Weights of a small transformer language model.
Size: 8 layers, 6 heads of 128, MLP 3072 GELU, vocabulary 16384, 70M parameters.
Training: a variant of SOAP for these matrices, 4771 steps.
Each number is 50 + 10 x the weight over its row's rms, rounded and kept within 0 to 99. Layers, rows and columns count from 0. The size before them is the row's rms in percent of the matrix's.

# layer 2 MLP up, 3072x768, rms 0.0921, rows 2477-2484, columns 192-287
097:40 62 36 57 45 32 70 60 50 65 43 45 35 49 43 66 40 43 45 61 61 54 59 57 59 42 35 50 46 66 48 53 70 58 27 63 70 54 49 13 42 43 45 63 51 49 60 54 47 51 46 22 54 51 54 50 50 50 54 56 46 42 66 47 64 58 47 67 45 58 74 44 45 35 59 51 54 48 50 43 48 46 49 68 44 47 55 51 43 54 58 68 43 52 41 52
100:46 47 61 34 46 48 52 59 43 62 37 44 56 40 57 54 71 43 44 51 57 55 62 32 35 45 53 57 55 62 60 48 47 65 62 62 50 78 53 31 49 68 69 50 33 55 63 55 55 57 42 49 53 65 56 56 53 57 41 41 33 44 44 42 42 47 43 47 51 53 62 25 67 54 63 41 35 50 41 61 43 55 46 66 62 44 48 62 64 69 49 39 56 53 39 64
109:52 50 68 48 46 58 38 29 37 50 43 43 56 45 52 60 54 46 40 38 59 68 42 37 42 64 68 43 49 17 45 53 63 42 47 67 41 56 60 39 36 40 63 51 54 45 46 54 48 58 54 56 38 46 47 70 41 70 77 50 60 49 34 43 59 61 28 53 71 55 47 40 43 50 56 61 60 63 64 37 44 56 65 40 48 61 44 50 46 52 53 50 50 31 50 48
099:35 54 56 48 45 54 47 38 58 42 51 59 58 35 45 53 47 61 44 37 61 32 45 54 43 27 52 45 31 46 54 46 54 43 40 50 62 74 49 53 68 55 58 43 46 59 61 37 50 34 61 42 50 58 74 51 44 62 47 50 36 60 65 52 60 58 65 49 47 33 45 43 45 47 68 53 50 69 40 39 53 33 49 37 44 39 61 56 43 40 40 57 53 52 33 60
100:56 52 47 46 29 42 30 38 60 62 57 44 54 52 53 50 55 27 53 70 34 27 49 47 55 36 57 58 52 42 47 50 44 53 56 50 44 53 49 48 44 56 38 53 47 49 45 51 51 45 53 60 53 63 52 58 31 47 53 38 41 46 56 46 43 54 54 46 62 41 41 52 43 45 50 52 58 47 59 58 46 51 53 40 56 47 40 32 57 51 47 52 52 34 45 44
101:49 47 48 48 56 60 45 60 71 40 51 61 70 55 50 44 43 42 65 51 50 67 49 61 36 41 72 37 68 66 49 42 35 47 47 40 62 46 52 43 53 65 43 64 46 72 61 57 70 44 37 68 65 35 44 59 52 41 58 49 48 49 67 42 51 61 57 52 48 60 44 59 42 47 55 57 49 37 43 51 39 53 51 50 64 46 38 62 59 65 51 44 69 40 58 48
098:63 70 53 58 34 47 66 29 41 49 59 47 56 44 44 51 39 56 68 47 46 44 60 49 51 34 49 64 57 56 65 57 44 52 45 56 40 53 50 65 49 54 47 43 49 52 56 64 50 56 25 38 57 53 49 62 59 57 62 48 28 56 61 67 29 47 42 53 33 54 60 38 28 57 56 55 58 63 55 37 41 52 57 56 37 49 66 66 51 33 65 54 46 43 48 47
112:56 61 63 48 43 57 62 44 43 49 49 63 37 50 58 34 48 50 61 67 48 66 35 43 42 51 32 43 64 59 43 49 48 43 38 66 52 55 53 56 53 32 57 52 31 60 47 53 62 44 45 51 59 34 52 55 52 69 54 44 63 70 61 48 60 42 56 44 54 51 66 56 70 49 42 49 57 56 54 35 51 58 60 38 46 45 45 55 52 53 62 60 49 45 76 45
# layer 2 MLP down (transposed), 3072x768, rms 0.0919, rows 2477-2483, columns 192-287
100:46 59 49 51 44 53 47 51 57 34 45 47 56 45 52 43 44 35 32 58 62 48 46 36 35 51 52 75 33 46 48 42 50 65 43 59 49 40 29 44 40 40 45 41 52 54 58 44 54 48 49 43 52 56 31 53 68 65 57 53 65 57 49 39 44 71 55 45 60 53 36 51 55 45 35 49 49 66 32 47 49 49 53 62 51 60 48 50 48 55 56 48 50 49 49 62
103:64 42 67 45 63 47 51 49 40 51 46 44 64 64 37 40 44 65 49 53 44 49 56 47 61 51 52 49 50 53 29 40 47 56 40 71 57 68 38 61 55 65 61 41 33 59 65 62 45 64 49 42 44 46 48 63 54 47 35 42 57 42 42 44 48 56 38 48 40 44 41 52 60 48 67 55 44 47 61 64 35 44 48 51 54 32 58 65 42 52 45 49 51 12 50 58
103:36 65 70 26 47 48 41 38 46 50 46 46 31 54 50 51 36 58 52 44 60 42 30 59 45 53 59 62 73 51 51 56 47 60 59 50 36 50 43 58 51 45 58 58 48 56 47 46 57 43 46 59 53 40 41 71 40 49 57 55 56 54 35 56 67 32 45 35 59 44 51 56 56 67 62 42 45 49 60 33 38 55 60 39 60 35 43 45 56 47 47 46 43 49 42 52
089:49 51 52 34 36 59 54 51 56 56 46 38 50 41 46 55 35 82 42 46 48 50 55 32 55 41 52 67 68 64 38 62 56 59 55 53 48 38 36 63 57 46 40 55 75 46 59 46 42 48 47 47 50 52 52 50 37 49 34 35 49 48 44 60 49 44 50 30 61 44 61 37 53 42 53 57 48 39 41 42 41 51 46 52 58 55 46 70 60 41 45 37 80 50 46 43
102:61 35 53 40 38 74 56 39 46 34 54 60 48 73 44 30 58 52 43 56 38 55 60 48 60 48 56 50 60 54 49 59 50 36 55 33 51 37 32 62 42 53 60 39 49 41 46 37 43 41 59 50 66 89 48 49 50 31 54 40 38 47 43 60 51 47 49 38 47 52 48 57 40 57 46 45 52 56 37 45 55 57 53 40 32 38 69 43 51 44 59 44 74 48 38 47
100:67 22 44 52 50 48 44 24 49 32 36 54 49 56 51 47 56 37 56 52 59 46 64 54 54 52 53 38 55 60 48 41 43 48 52 60 48 49 44 41 72 48 45 49 60 35 46 39 63 41 51 44 48 51 57 48 63 46 70 33 54 36 44 66 43 66 53 59 37 63 44 44 26 34 49 55 35 47 40 59 28 61 50 53 43 50 37 51 67 54 41 37 64 49 57 71
097:42 57 54 35 53 56 61 56 58 68 58 58 28 70 52 45 45 56 49 44 38 47 45 39 58 52 40 51 58 57 29 48 63 58 57 48 50 42 72 59 63 47 37 50 53 51 55 64 40 55 56 59 48 45 43 60 45 27 45 51 36 57 31 66 53 64 48 38 51 39 47 45 60 53 58 59 47 36 51 39 52 40 50 55 44 40 47 56 38 43 52 47 57 47 48 40